From a checkpoint of a small transformer trained on Wikipedia: capped logits, 9623 steps.
Each number is 500 + 40 x the weight over its row's rms, rounded and kept within 0 to 999. Layers, rows and columns count from 0. Numbers have three digits each. The size before them is the row's rms in percent of the matrix's.

# layer 12 attention key, 256x256, rms 0.0666, rows 164-255, columns 0-127
103:494464499491492549503433503526515534491493475500531466483473537504557511519439542439431523470413517490495525522472545475589508460514546508531529454416523537544555530473477471546472544485432524433492534525525497526524470490517548574558497425499585550511526399522504553506552464500449497584530547479418542495501431524445488490535500443509481440527478499514576540482493533475567510424495
100:471525483491488541532537538529441515476477529484505522565426504465489432472590560497523496516432457497472412476458458507537473503478460580495468511604487471500519504532513506453472414465499522595468444494537495439499561484490532551420518520484453492553552517497498486509466535492515506469494497466454527434450511494521496527484472490498504545492472507533469417600489555538476432566542
093:496497526495517502426580505553434505499426524516514484551497457513461528449570491539472458514447367459531421546448459486511464493569444498486470469560577482542485510557559525482545515415425507528506524573509532504564529463518512561439445523519477480512500502444492441539436479546512541476543457543538556456486513425558477529448493542502555467532522493536424462554494567477500472578502
085:562496519479412436445509485465493447455511469506427476407491508489520538444486463539420528500486594487501507476546526513499524472528532470493505542466493519546466511526518509490540507545427489482511506496532499531524466527446510496556480414507475556434446452487510520534539511451503501503447452548511536484495438459472506475541528477514568479522589472526581479461489526502455527451458
099:526530460517480559656459562481477486505532500556519536559498550455423457489519524435551503538538439514546504467451463443482506536562485529498503488491513509471545575531467452413437513495561480526544488501438496539507532527496465555505514521531423476502472528522542500498480454539500428506480535385437526528500491538444510526479507526477474466540512468478494447533521500419564475539509
097:535507497474549511553478475447483478539469509455509500494456434538498468525484507483481500526411476552469404579521520539469505499539469551494489390549524567556439427522480543462539518465482549453527517507490575488503469497565509518494492500457502483563588550482509507538513534527564571495481510478503450490503461473500547546519552464419542514524545485427446417504524532488443445559475
099:526465488526483432408520462539437466470517542522532488490472493513486486524620419548481455507468480507482476540456468535549453540541590448460518493528501529427437514521546472445501479467523456506573435497478476456557487527586471494465452476529437517505476538477481436534509436503521564526461446582502478471435453455478520586460555530483484498496550513479477422532500517493497573490497
097:551519400496481522569486461514568511460516462524516468477546531511519499548419525461530467466511499542549519511490529496578493525552472516591574496419448488491562491535488507492495526504555508437385531445570515574509521475495533464435534499426484481535488500490429583486492539531512503515551496457476514522483530419485525444456486428568508558577462525522500506458566511445538492481495
105:470518466491521483531556499507475494474455541471546506547454520445528531574598528461484523508572492603488541527455490535506426495504532529471533438539493519555435575513491485488434549538498525521543453505511513433505492524523498472537504531499483475527534550455477524477466487581460531540443480413512475562488444467508486569496516562547434564482473501482543547549503478455474503527580
100:505584531504473470535544394463386481451525513465429470494401498517528484510562420473497523533469486534564455498478467423506414521516507501501585440540512502537489555511555524505510516484464461488551506531490470467529542439522482511551421478487481480512516476513529503541528522489508545490499493472510517473476466540595553555517568559431541559514551529478490431540516511536468434480501
095:508615459588559525510511522520441505474489455459512498522574516594472453511481555488603544545521486528518474560468442493499446552492485547510524490429378558428498526491440473481459459465527476500515492527466474496461496534500435486492537501468504464484483567508509503437491492504512555476499541443420490478523506494493564550451528479528487508544488534421495452515540546467517453494510
102:488484535501490439465522494521528507475453479503492477434528567532543455448476472515465473507506597521468489509481537518452626455479540403497445501458484446522524471469505491568546495498478540522456487484571544462476451535505540481543479466508588489552473500505511561540552472417512534497495413611464520427489494471467495490508474507532539491541552515544503569495441474520447541498435
100:434601560521542542500545463460495492479488497434549533445455453488505507514498511489426445498478512501493475543511432534458523539473521500504495498443443607483554522524502508455495537446495523516526507487437522487464451592556445490541526602530522471486544527555559530417512420540481526496510463470530461473520542444454568555519548559414481565402503561501546488511483482483458446502540
096:462483544448438542489482480513483424456522441486564567480429557528509521521552442503491477504501463451393452422465567460494535492499558503456432559499490467473489483503373486465467491517476523492533482499476466526467544560526461543450445508456454504536508508450523545517455536498527543536457562477554434451485494546524420492507418412510465557499487445508503493479473586523528505525564
103:504469482484530578493450514458494566550462568487440474515481428422407506556463510430485487485503505484545549502502465544450543462452491555503544494518517469470512543493550510599530569593535510490514545517501517517463543494501535506489551484546446457582481496548433456415460497581457559492501516470544439593459546495502485514503511582511446532476499494459490532508462421484426517481541
102:462553520581595558471561452505491534450486524485506494522500483481467417523506490470523488581410521415498454492545508455455482511529523533532509449473468479515547486506516457538460468496506465494522560561475420401449531468531468465509464525467449471466486454463509488497489501473508485469498519575489492517539487495494490550538504522461555526465428560552498531512487430508473467511551
102:457487467473536606545474465529541510508508476499487476426502517498549521510469442452556456491498539480528514483526523497520471526498545487538484496488565467511542459453499588521554525521492561462555505469502496521493436548512454518503410591486555538507484427474473506482490500506529431543461464481470561486468527515484491424573417503487519482489520500484526515494464511464622515455478
096:536529527517473551484500545498511536457510533518468544533445542473462478531502504504500496526500499465518445490478493438474451527444535490452472578525428504462461517481504516401497387521488494534480484509460547547466529526522452480500502450424447491474543515504556453459535536475484531487489483491522536486507509486521498519440584538394509546469594600470461488505586611448531442504478
109:535553498556549512448510430468456473477479520506572523489518501450487509500475624532518473561441518492433419465476485477486487493517478563529457515488504513475552420473534392469469474497549437501573487510528492475471444525512540544499540545538500472533459524499540422441501483539419578499449496526449470509510446550520530518421498529451530477562424554469442562497481530510549449503432
113:452459510467511524486523470523459540478436500497535446467593502413508538584457463492452519485553544500530613421512542584422481546495478414498479484543528590562548527487416423501510558522439517444522522510508497502484542485518508482535574511486487513532492532529484519464450430567455537519514469506482456583472540446495521462552434453542470552496528496505600467494538509400545492463525
100:541470510432476462479438508499555513528510543560522510438560517550512528526445552535450481430542584490416513551545485564431575505535542491539456512489501490508502501506471483527515522533439500527521489523566429562506495443435489522504537526555564530507440494514494530520508467520465448474472524567503475486530456468521486489524467489500481454482542500541546556480465458511494514462383
100:522504537612541448444474510478500474498484534536467495507547451549522511483476507567549519553559541488492497463459547557479493542527550448490466472504481485488468441500501438468471394488467425506492500477508461500485560460487474464496533452520427554541489582514481485431487510547520498552492494492508505449518476538454478547531546451534525548478497424474453469498554509534447531485510
100:504525495510561486474589482516501551491561540526451551529525498435476488517459433456551385551479469483475528489452585531509504438517505512456494530435518456519540517548434515567552536517513507498461521446511507518437528450480560431499548557469453436514504505509519567483517578490524509486515455512508476493455579454531476453471466470543446540502523402484471505510541463521522555573533
101:501451560459530535500496555569532543472472463535488424479480502495502496459468476543497445522479507422461483468534556472573557435415508480436449502446516437545509490487510577492516541458470410434536420495528542427505469520523576536484528499503605533510498453485471546521472447479508470528474469517505478409481528530519454413551439466537544519552459550470574545533524521462500467533523
096:544467456453487480568529444505503529505544425484547457464511578571496438500381541490504483506524500539498474432497492486498543557515509498532386547472497484494537480459402507487480555487552482465544476487514519512463453504531456501518491448495471496506501500504517541439468450458451492540441485488458495533445451551531498510474458574551472483567477565513609476513478502491518422491438
105:529498495465494504541449527490547502480609506521508541452592449506440462479466446501548522517443509500601571506481476413572499485531549540502538574471458480434442532502517566528473495564541450506459493492521519529425505497441505361549487473412482534487454483509450516440489527452498529421496422462466538525470517539498493516481496504545521518554523547487528467477577566477495460485454
094:443471474491458418502502470522461491503497413517445510456500585519498466542552478546481525501469545523456581494569508480490570479481521531495554490482593504526593482475466528540495567574469489505539520491514530521485499540460506566563530470609505596502493490496493498451501536498535464478547492485459558482434472508517505400570561509493549481543539453477487531447446481454500483462509
096:455478567498467466474478564448498546473501478464452458539477491495518490483485453534492516507474526496460478500449468553489505494477520508507490526571619518530508457483517457472590420515381591515570509548570426471554539452520473524471448429555431526512487536525562486565510509546512467552445505521520507494548410513564534506514528502446510466459543497526520479428442498492466555511503
088:574501531523529488536506440416461511568559565613533482550515525545497445492499497435494480520438506455475463510492562480450527551465479551497445520460432503472416492445504483475513477457551461461564548437504582451493526571503506491516547541452501535491462505500505499421525527502443557477473410486509438467476495505475567512474438513513554522452532531464588534469519513505488495488474
093:483544503509437546512427513439478417540488445499465508481488487488482583533541518539519593466446529481471492570495508462475495497490468464460482536537499578484548457507508419448496551528531479474480547424471425570468504593499488539531512480573552510515502490497504589485511487539477548534443530530463478521519510559495505489529567471416496459472439512495558422476460503514502505400533
098:516541492490480498472430513522503489534478544479501511526485461552421434507489542460528544522524513528457491479494528480474525477522453582476522486438443570487420485467518582510513434503480399507477488480448560619492455544534402543496513510532527497493485546548479509479509540514522484524507533520473485528531445427524495536488523535494539459533515536518490537496499512446466481510473
097:510472532558555539542539428538420490486534484453507534490492540495454508491479497462592466550443559517488497504443527492519514501473525487537429419493613497538418483493479511531536510532489506483551590421479525533428476455451472479488493448471530564520501504517508519509482463517467443495429536497531506461514461515542549539549483587518543466495447450466491537505525464544435502584484
113:496522564482505527499529478512505494445439476440499541500420498505526432551447512502474532422561384455552485565526490491498437508521537563564528478572520484476454517473462540490481409493455514437430491524441492438557504504558487468537478477488434470531523531518526478482490524526454512541518552461539513487490522444480552574451538567520437466489540563495460540502500523513458478508464
103:517498486541465510555427479464392474541535448560457504461537534463442443493459508537571483513520512435616470472500556507406471539494517547475436439545590535470498604507512450489478458541506491419489523536465543485483564537484504496494461484538496564539499501512422488452561546503518577557525498448470451507496452501501539496578516490562488522503512458509498371454511447446417518525460
093:556535478488462513483456478513461526538510533442522445542501424546503488522498527559530468515516548470565540550473517496578463460438464528456527470491482524509496505414532486456492469410583453477401519470500483495433479551545471511474552542469586509469488559527500441458569500476506609484510443509437504487569477478512462523411480368458493537538483508508528507496436504440473551494449
115:493541499542503505504499530414487523559449509512506534482502583473471437593501514441490471530473494548498459458503511514464530517467488508560444460496501564553481493457481438504530551596502524500497520501509483480469573507488512540555546482477576482571599477467495542408444478542459542593534489476519423481444433481448517571532480479543541497528419485513490494509534454476449534473510
105:496526563480538513492498455489499462466467534497461544560415533481524452461539510520510550477534440482506465511531539533553500501382478556463441462452493464500433435491538583514526514482417578450463499533473454529493488549480490547496493518496478544442532507439492528483619484506544439500485544443555432447525462464517543531585527454493508434467523554573494487538525538453465456540500
092:472535493535421460517454494465494529531569483517538457484514482534561543521546460444517493573480499526518547534518476583485475525530504518456540465493544466484491549524492513439492516465524579515528495467435544540516521493540496487454518550474493503462495494493525537488539535527546478464543515602392513491525470504457514492486571514528540535465516440509516396440440500460460541419509
121:463499507529532482471476516533482550552456523567420488501544544438501473481499479461543452573499552429500465437483502564475478500488439459476489527484486498489600457515461467509521490502518596475487509411549527538472532481480509469458508520513496545539472492414482521475534491538543473459572478529451466501511575515530522461503452443524548560445413476540478463510515545515497501502504
095:480490530451532503483490504495490550463401442480501528497464496498477457538509463527497427523485402544517554496468545446553507457485458540544508484563530468506556506526461581523515416465559556538533501534485553485559440464465489529500500452467490522524568468490533548491500506480446527512547506516499531528476488524584528514441498528606484442545479484506525565486556539494516453508449
089:539463559482517488549505586467578563462459509515498450600438496568539476520545479561496485452572492579521496475410494507526515501518497511496558505490469501465487566449527548565513512524511448565484487591472550488516480414501482471555543509474513486501489517513591457623520449424528471443514499498572578522502509469554400479471542576513442459466536511477416542550441446478492492557478
085:476454510474501527479469492510394442481461427411490550418490527498563488517523472575527550468489569496521552526501548448573474460499491481532547487536509508514527549439491477526460470515443527528417476508482471517547491573480493565605483473477492564508529465549534495476591561486528506584470552513458521460436529530510541576490540437480458522513508540502545439435471601547471462467511
107:481477502479533470487511479543497550465556519372480471476533459505479531509529473512498463488486539515540484449471541495516475455552473533572496461513490467569517469506505542564503450536420508565610530492539519499435448436519497465548444468474504545601582508533493464456480482462539455514500505470435508502493541440502521495501426489535520473551552492511450507513516533496554479506485
100:477374551510372423486491535525492507503544457469487521489512484548552524451488504521508494448513505537498498489500559551506543532536454510529579472536529479496539557482504526508486517522489437548442498525537542432591513486498544514524529502546511530552492465486485509463556484490552447549546567522470554475493454464468495471564482467541506565505545476522464530466460430496550578530500
094:524559516437585554437557437532523476414462507427482511529436546553509491487554503525479582475503514494522457527615467503481441534493547495515521509527491488522424430562501457511436449407466472501480407533468430502554516518530485514498446495507468492455540557543546450566524560518503495561504542517565507479500519524490526515530586548393440501460493542465488447550421506529484477528516
095:529491480570571508567474540431477492534553530539554494483507547548465501557509481516534431564513416482483480485501480469507514530516481487547453535469536436507404525444538518474495516540500514505438492425479525523512536557483459576497447474490487508443429455479466487536545567519537459434487502505474435471440498543512482524531525504456492519474483489445491512460540428458536545507465
094:508526525488603537544561474432475568447514570495571495455538467509497523528531498461520530512471530513540464463475486438544423471468449561550443533518434559506596465455482529425480473453517463457580546481468507475501544506477474505490513457463510464536551498562480447499456436463461535466486431507467510512511550499488430490511543524443496470485489546432556466479458504431622460463482
094:474463509463464461457489461495497539473478561526540432533462477547523509434491547500472544488445498496512491537553448545453582502506576518461527461501508485497436492510513528550481512534478483526439489554481557444501419417499525513489474541484526500432501496491515475551449591495506465509526497556466555516490467457510505498526500492482507475502509494464514555547489440448472499520459
087:558537505485480467520519464500440609425516459440514495562499374490527518408535497537487528458534427493514527530545464573512487532465482523464563474516490464493561475523511603493560513442503544564467544511513531427513488534603535535499509491463517523438463509492497472554487497474498497465475498487548573507475578471507489446443502465542521476442555524519504486534458508491509481587468
094:519518449451448454537481453468435475526537479470501516552529520537450485539448518487531527500560469562489483559451501508494455518473540477409536560452473460462478524489446495439479495554537498512522517497513458514525533614478515422497567517467493522510528486428494482442490479455491456542505471454527493412554501487515505480494495484551498562500441475527480463439512585543512527512512
099:544521452512526490510468475421474513513518522601503505418503527465438486532429476465593522540490563460527517447499542466474503524467457534483454545523508613531521454494485495465487523580559475462519546392560498569455502500491452527473484519550545525544496524473468526417469447547462502516458469500484399549471499519504490453558515520502493486452517507508509452456535478465489521447472
094:559560498509539497512479591449519440521570444494469474494430546508516433473506543386496532462478507431519432452528519444527502530500508469534546490481495474481477525449587554557543445483459505494521486477506523434572487482505480435505466526559501481476505461477481484409527475527554456548487515516553484516459499449488516543484494521506496425476480490497468486483518526476439462500456
103:555489543515468474453488523552447463434493492442499449454512470521605535463514491556487446582467615449450473480522561456433478511536471509458489492492498457512554429515462509542487425445470498501514477571477533472551467459493511523514450491484508551552463581485557464443542505489558498457489534534502527520483448577512468454544482478499530523483529585492472563535474516497505381559443
093:487454476535476517514479466533408460550508477492476498440502581465531518473477423497539550524506466457516518514549549484449486512491505443488441497495653446519499522476460485467476549535528525486531537504495467495525558534448532511477538486495471526458563424471467510502529515492510582570479537484473516474497422552513559475585506476539521497600470457492539483472509447549470517516519
099:532508514490458510524485514555504566470540454497546446509468456514540536499524501526518487419440479479503526509489497477491588515538473483498488502540539589499573455504458504616616547455535515464533517547477569506514413451505533541508465537513556542490457449534529521499499458506500479453507509549509578522528495503470488417506455541452487434487570479513448456475525450433489484555459
101:516476517547588499492490509467418593493455485454532512483535453534543518476529484523505450511487494493560543537494567446520503494431479546493543483516526458508593504444457538524503521514531487538436529525497516525511470590554435549487495477414505502493545408532461481458557479429509487437522474519458511471471594500570408502534485478537470488544421523512512478436477509499480468427468
102:512540463482459503545453499470444539542504493487553498521503464515474525460467505452547469432525433544501534468526495425564507505506538469520572440569521494517560496457534530507554508468550494504464467480527540487516454509559501486482467430421413557491466460552498478493520528466490496459494413474418549491519533527456562447364492525490532571531526500547418458496501496483528478468513
105:461450521487491500494499544562504525511456479477502491561546467461476545446518458485455511515563489514498562453550502566499476488539492465463500466493557468458517525511491510578508560546439549524466494485553517481539520434444603432498512478482434524558456440430462542500547483484527446560549519534468491524467464490474493535543559537537471484488528408463466566513535443572498476485521
104:558531515558512509582533497498518443469581468396457468558522458550502528493495577526565477583509518489524414542460530525488410479484467546502514449504465489492475440500591444501554485457470445468542500499470502458467439480522463446589467579548557510596488568483544516438484451516527431437560426527504458415517517445531532564503487449475546450499450563503438465485511537432508476467485
080:526551561484542480437521559529544531493500465477549491528479440564514518462532529508487470497518509484466516547529448480490495521512478490448584584496431504469545447520479534499525478417491407515439490542461510427536450557523543517508516554534592504440550595524497449522487550477535556464556459533496541547487558504494456456443513439424485512488504585467513496500452548439546509468452
098:492429516505483494583461555459528486581538475514515514503499500544514501577568505498517446512484573557524519490436526459546503509493449536481544456520475531514522522410558485471530512546519461571541547435461576586471425558473495487493491524583539523530432497472532536482538437548505489439435394569441465517488453469493543542459476481519508473494481442481481539422524488431528503472502
094:484540453527486499581479480423480422511533568547506513505507531508404412548497535483542562545497507484471479505539491479499519552442514518480419531439472511483443550525547464429533501508525556482494517473520489583431521639478408562513505512492420503446520434443460535483545516532473520485468483441461372485553462497442528566548488435489506539469449508495533428505529535538453528484534
100:474469546460504507473490500516537546466448510536471489558482463463526541467461510501492525545552438457521495488502545544535517437480472491441505476511462440475550447462398524511490493457535503432386498557519510526540473439497531462507548471473555463517510536421463542540460564438540518442582527496466487546508554466541479434479473456547410536493527484471411558546569472504553454547490
099:485455501468576551446551476523532393521409559487463570534494525454478480516495549494484591538489568515491477480521469526506487507486571456521378467484449525464401512499490455458436476515474514540496525521484415543512527478481440418518494531535435481513554476493496521518490526522498521511458508493517436506480525476505502618578503470485506473521460521499535461552526500603432514552514
075:486564500470549545479505544550515544457471478458533480495445474543523546464584489496445449456498461480518573531542471514500500474543538544465548472494508521492547473452484534515482472497538469510503550535457482470520533451559540519569520536509585458469541612492526445545450590543503542482579442453514524508519561493537508415427514505430440505473507543450494515492437517468500457552497
111:571512510586452453472484536541502512469507500520525458477557454455480490486467529578490439520459510432538532488470466540430520535549480513454495564561516427523527470550482444494493497521486433492472508482546556544506477510478510521443495483565520462500384493518513518521472548517556541428583502566461485558481475516480451465511514443517507516544490473467527483485487478461495545484523
095:552547459560522537526429475467516534473537507566552553506429536429473470488526452496465487508505517491526539441475497498520514511457503579472452457474476527483520555453496530498550488497621501505467507385500547575425566586470418562469471587483502472456511485519518462449487531527524522505534440553504435497542524462489457560418461462566497532440489514494590483467493496467448478422477
084:497506526431512504460504507489528467491552499441517485497519461510546548479557503523503525516468499454532527515536548502432433438607512549454503470518523539472472415481465519526446446481443484513488459535485514469497456531540566447520445537445455451458553506537492476433480555461549549530549463499543524552509538536422468504494545535491465500512568556484457590526447626456572457466478
103:472526481519469466528463525486480461483467401494495509416438536572561541535513468447505478403530496545496517526465553448503540457504499453545510559557496444502615517514466558543499510468509501542513527508542469512613459504486562484481505494501543484519565499563519527472528472502474488571443561500508554500452538525498523497485505507476489463542436472523504514475525493468534471499480
104:543495482435478450440524515510486538561493500506496555495570485515417504548483490545482463525503476521427516495566427526438454467511507468484500540432498491436449588545501495447550459473525543579507427461543503454527563436536472418396548481580463498465468495517481475519460497446492574552517492492517563550531509552459485489507464510524527462518528450513455523576470521571469489554505
082:450508504500495489487535480516498499572569528543454560476556537462471440489418532507616574578511489486471432512525535528470492526489574471485414520446571566485443517534549502508538493525516531454537527457498519579510451503511426458478542521472487524559519479487467565570447502516541502543447539481498507450506466488541484520554528591494507516501474503473448454498534448575470499470516
102:496533541473460550510514548476491458528408482477519505467442540461485449474453512521517524473477489464475477467488525501489527525504514468511534494520554547469490507478560408471489458464464479520476431483489491445577468471474516531446571462522470455500502574487501489521503538513439560506498566466457516539485501483486580528447549594541491522474443480520495542538480461506446484576447
102:463460500548494470479495572558540533564461476463552489479488508512501510500483497439466433518548572502454542519488414539482575469510498456519590513456490456455566518517508453499548540508511482471513468476537525548592477443489507531426543561604576435477501538519443494538528468507508451468520508605448546543460524523547452483513474519466446471524510456511527521524466516432484528432463
114:532561522503448484507455421467493448547471500513512543530461427509533498505491563485479521511471445518491477508482469489519466528554480474499512528512512479514465439511530480381450421431508493488498532502493526426515455503511444460480501468485429509520466542472537486536527568526519594491473477447429523454534492542516574506399558508477547499487542486507496532495512529532547470472485
100:465480432530520540546489448442471490497533446511517505463534504483515497489561493474564500546468500497532495484561521482487460464501515491507454508598530535556482500546514472458432476494511511397573452449452473546469499584474520446499443545481384544513509509448500525450530521487484525554504506485458479461537460495532573535463540582516480478594500426511454409460534553481494488448508
097:568482476500550467594497467470517504538535480598490520491537405555501564500498503447507358527543455485494497521489522436519483542494473513514543486504474497444552540503488479453475482449578571496549517462501594492547472515562446447543523533534517448565485493493515522515483504490437512460511492468478496510512494466483507509397503467511465557543486452455474499416509473475534536464449
107:499482519496510459517538512488581514479527497483514488514460578508559485436530478563518440505504499502511491472433558608505495491484471511470481560560486454477527474445541530604575469460543496503573424533518535482466469497496509507484505516517533543468480489462570447518559456467581429449516442540539576440556481542496478482526507525506492560437561502489517543475489501437500468578436
094:533480522550481456520537500446441488510527438461489562404522497488530444514445494495539449494502528499498498498473545436530490469514490509582528558563531509538492520470573522525545455491532489505534494499494519476564492543471410584512421427439441435633499447487469504481589484517552530553466504493478513419499471494492473523448501542493499490562536491484539506426528494501481517449480
104:537517510458511435527493487471471478527606576529515575547535448464493483484429523571468565517454479514452478536423408587464429511480537488453474512462435420472428468531556578466522480450520498508483547465541504510493463486526475452494522525535452513506403510554572468560492455468513497486479480515484527539496433423464523511510541454493551468486477474458544478494547499500494509576474
104:486518506552589502455492484564376509495534450527514526475530475460528542453521474494536510521567495513529490477508464483571391485509452515520478456446470451538414476536566549449420464442434519578547532496469507444464504479493422554508443447484477502435510485493492504519493552545555518461526483545481473499486521497540508501454519455452483518547513498494501477529452542528545453516521
112:464484475512589546508527480438497471477524461545480526498504587437505469520546484407566543604461521497496445461538511470492467459464453538506493471518508496486538441538497575504499401467501517515559480514465625500502509553496454431422457403444443491492505464473536545525569491446471428517513493567447510515475464471566573545502475578568532509488457559532467468488553504460502434400508
083:458492520495491507489517455517488410470478497434445577498527438399442466549466497567505550509524543461473503390509523528512434516560513478499477485522503467485408469520575488479517495511428489553517512463487473531487502473474441547467455499527474482542469499517518549559507532569573527518445583460515527463438399435532498633554552503518514445510465472447504472534510513539404514500494
096:502518501488509515548561476593445539529574546441524520535482463479539536467400551502487487433469526514454595517426461464552489471503546507528488494492497496494489490426540585489541510538479448492517522457523506571509472524537548530527504493509523557529512527528534476473470434545423500394490446513488528507473540482497504481421491535475515516471527481493549586461503536498538469539491
091:479507519432522538498506534539493544469438397410548441488456460547565617483559433535484423452506479468490593545546472501577497492488455470481575525498492487527587467492443475477451551435491528534527485504494482381546496540478583546527509525474582538461527549521541474507510552527519584464496446516535504546485503560543487465488530463467502476472510537426563498479468572494540470500514
097:516512494495468431517506419526451473458549490538483490449551475450493444498521498538496475498466492422461495474511498484501464564465516525472430537487513454491453441531540508515508486480445479512571545491539459557476502534482507473515487455538477560431419446544524581472527509517482469442384565538468481504500477559486467536559464446512566452456530451515524452474549497495498472564452
105:497545508459489488501532537479530468494525496509480451458514540529543449486489495439520511535517586494536517540445522423491500456446502577480538464463510445520555509453470521510534485456458501456488560541467497456560512456525559472540479503502593501565575579494509496409536537509506460552502483492466495559462498545504490444511425493519516545572581482449530545503495537418547503465535
096:531530486579422504583477503444508471528456505455510507529452500558546486465478508549500510492441503604502471584473506497462478512528487483551503484592518586508464512537501507533455465462515504478480441518484596510494436523485407483543485479505473490511503510594576496570536468455443482583557504461478598484561438456507501459450563502422498491493517508567452444498492391501496500495492
098:597547492500560494478519512456521496507466471462513494479458473555516521521510485463418404528523516494450460546448527429461506547501495450513522518464570387536463538444432488458534549457552524494529511463443545381525507511486452500512558575500573520572562431497525434528468510492525566489467478500545524434529530580519530518446469475509482514519520605471557499490518573472469495436424
114:521583516519445476563463484499532446451527522487591487518416518451439468523479508523479506513523453523478528499493462547473469609535458496496488487514492484529429507561502569508484504517466469514534485414488527576509480422514480494514481522456447498456457553529549510557468529488541451431479544528437498495599475454476503517474583513460537477405544492527483433494441552456460504496467
098:489512540570633522477527518481449587492467473437523496588553547455536526525523485523510487609475470498450495466486511502538476539478502424528504502488525498507439510531502479496500542526426511553462564501501543509509487477456505528574482471471582559529532564496548576543525523531543444440516543500580512457514505498516465547575523500485480493475450505459449515492525501523480512492542
107:468479465528611489493499448506456496482488433579470523414568530510488481486415533490602564578504448454566432489533556517492511479489446499477487553534488486497531475497516505519510432450532531434468505486480473563537500514531432516516496460515512519427504548482478474481527591523508542517589507559431505513585505515490548416519503462500548520514488474489463423439581447458451543466460
085:538510502475533518473502534528488584463479416408520470550461449577595582446552510472493517446542454503500495536511469466491534485539495519500615504496474503449564472521438552536450493407479477517494487567513547343551479503503542513536517498495553544478490560485555428521444533472509513511528466492510585571524562468542496416436502503517478439469528490462465582506500478479508493530488